{"n_layer": 20, "d_mlp": 1024, "norm_place": "pre", "rope_base": 10000.0, "init_std_o": 0.0, "grad_clip": 1.0}
Each number is 50 + 15 x the weight over its row's rms, rounded and kept within 0 to 99. Layers, rows and columns count from 0. The size before them is the row's rms in percent of the matrix's.

# gate: layer 8 MLP gate, 1024x384, rms 0.0613, rows 552-561, columns 0-47
# up: layer 8 MLP up, 1024x384, rms 0.0624, rows 552-560, columns 0-47
# down: layer 8 MLP down (transposed), 1024x384, rms 0.0325, rows 552-560, columns 0-47
gate552 099:44 53 36 31 59 86 58 33 67 74 74 48 24 34 31 45 38 59 33 46 25 74 56 23 69 57 68 35 57 84 66 46 60 31 64 29 34 52 32 64 30 34 40 60 40 65 77 48
up552 099:45 33 50 41 41 47 56 50 68 36 43 39 59 13 60 40 51 49 42 50 46 58 12 34 34 58 48 50 38 76 51 48 42 73 51 55 51 38 72 56 37 44 51 55 52 65 36 25
down552 094:47 57 60 65 56 47 73 72 33 44 70 70 49 99 40 68 78 59 47 50 67 78 57 47 48 55 29 47 44 54 50 42 37 38 73 46 63 50 48 59 88 51 56 41 29 39 27 58
gate553 105:46 48 46 48 48 57 43 64 32 39 72 73 43 40 51 38 55 54 67 65 40 48 34 65 42 71 62 34 56 35 67 65 92 33 41 53 77 36 42 60 16 52 39 55 45 22 59 43
up553 115:51 35 65 52 60 66 32 42 57 53 34 59 28 37 56 71 62 53 37 24 57 38 45 68 54 29 45 67 51 46 34 52 33 37 56 43 44 62 66 36 44 29 28 49 21 26 52 56
down553 108:29 52 08 63 28 67 55 49 55 52 59 48 39 47 55 57 33 28 43 27 31 56 48 42 49 39 44 39 33 33 40 61 55 70 54 63 44 59 41 42 28 40 41 41 34 43 51 48
gate554 102:76 73 61 72 72 65 70 41 17 54 68 55 66 39 58 80 40 69 48 41 49 25 44 28 70 60 60 65 60 51 45 81 49 48 44 44 46 33 63 49 27 54 49 46 28 92 46 33
up554 096:55 41 41 24 31 47 57 66 44 47 77 55 67 38 57 75 54 59 72 44 63 55 63 59 35 62 74 44 49 32 41 54 48 31 50 17 49 75 41 26 36 28 70 57 32 59 50 59
down554 098:38 51 51 53 34 37 20 53 41 49 40 48 61 23 61 57 65 35 48 26 41 43 37 36 56 66 70 53 46 58 40 44 50 66 58 50 71 36 59 68 68 72 63 51 52 54 58 28
gate555 097:78 59 39 42 41 39 24 50 54 52 54 18 76 59 42 42 44 60 40 37 31 21 48 61 52 53 38 60 53 34 97 63 53 65 61 45 75 39 41 58 51 39 19 65 48 50 47 25
up555 101:47 51 53 67 47 66 33 93 66 55 63 30 49 47 52 44 52 39 57 31 85 57 38 55 59 58 67 72 86 55 83 63 44 44 53 48 38 42 59 59 58 76 53 69 42 32 64 44
down555 101:45 81 45 32 37 55 37 43 53 75 36 54 46 45 38 54 29 45 15 44 59 38 40 08 52 36 57 17 45 36 65 25 29 48 67 37 56 63 58 52 87 56 48 56 70 88 63 53
gate556 101:35 42 46 54 51 75 10 19 86 67 79 79 52 64 52 80 56 10 56 74 49 30 31 46 68 61 61 65 47 34 52 46 56 62 22 30 59 42 66 46 38 49 41 32 47 36 44 73
up556 095:28 63 68 46 78 46 56 38 61 58 66 55 60 46 43 22 53 37 46 49 45 53 55 37 31 77 44 28 52 32 60 51 57 36 45 80 58 56 16 39 45 07 50 47 58 52 60 59
down556 093:52 64 22 60 55 37 73 56 57 43 44 14 41 52 65 46 60 39 62 42 42 43 80 40 54 47 53 36 36 55 70 35 31 39 33 43 68 14 34 37 23 40 67 42 48 39 51 33
gate557 092:50 59 59 20 72 38 47 50 29 66 39 67 38 70 55 56 49 53 62 59 61 65 47 59 55 50 74 40 64 49 77 53 38 71 82 27 84 51 68 25 42 58 41 20 52 40 75 31
up557 094:71 30 32 26 73 28 47 41 38 39 40 43 45 22 74 26 45 57 33 65 62 47 52 68 71 36 34 52 55 58 58 43 82 33 68 49 33 26 78 55 46 25 40 65 37 43 34 71
down557 091:43 49 24 65 31 62 50 47 67 36 63 55 74 64 63 99 55 42 24 34 25 48 61 50 47 28 44 29 49 34 56 70 39 48 36 59 71 55 69 39 39 55 56 34 50 36 47 40
gate558 094:61 56 51 72 42 31 47 43 36 79 52 74 47 52 40 48 53 51 56 68 57 42 19 40 76 43 46 61 44 60 43 41 49 40 74 67 59 54 52 41 61 82 40 46 35 67 47 60
up558 094:63 22 66 49 34 34 27 28 46 96 58 69 56 61 52 51 41 50 46 81 44 60 53 52 44 34 48 53 48 44 41 43 31 33 43 28 38 72 81 42 33 68 43 44 33 55 31 76
down558 095:59 57 53 28 45 59 43 58 49 59 53 91 21 41 56 33 83 47 62 69 40 46 36 40 45 68 59 73 47 50 74 45 52 47 63 42 55 22 56 41 64 61 65 64 69 36 51 60
gate559 093:39 73 23 33 50 45 45 47 50 64 63 43 46 37 68 55 69 50 46 85 66 56 68 55 51 06 42 52 56 73 40 26 53 52 46 55 79 42 70 63 51 27 63 51 62 47 63 59
up559 096:62 59 46 48 47 45 46 45 37 75 30 75 52 20 54 53 47 46 61 43 46 31 87 42 66 65 48 52 40 73 55 53 48 11 39 51 41 47 56 15 59 53 21 70 68 51 42 25
down559 097:44 40 67 67 25 76 28 47 50 37 25 86 53 45 30 45 55 10 48 63 67 52 56 76 47 50 62 45 78 72 39 68 76 64 69 47 60 34 44 49 37 54 48 91 48 49 66 54
gate560 091:73 43 55 78 69 42 74 45 58 44 57 70 58 29 19 49 52 70 38 48 62 68 31 54 92 77 54 70 63 55 50 43 33 51 40 47 50 60 31 42 43 61 61 39 58 47 54 52
up560 097:61 37 20 76 74 65 40 42 28 48 36 53 49 61 30 19 56 43 39 79 64 73 30 49 72 71 71 54 29 56 29 36 26 29 58 60 82 82 35 32 49 43 47 34 24 60 62 63
down560 099:66 54 56 54 38 64 57 53 62 69 51 64 23 66 57 48 30 46 59 40 85 50 50 43 47 50 51 57 25 22 59 35 63 55 62 53 49 43 43 55 76 30 22 63 59 37 63 66
gate561 101:70 19 51 19 81 53 78 39 60 29 46 53 50 39 36 82 44 62 54 60 49 59 47 59 31 48 30 54 50 57 62 44 58 36 51 74 62 30 57 58 43 49 39 73 55 51 46 69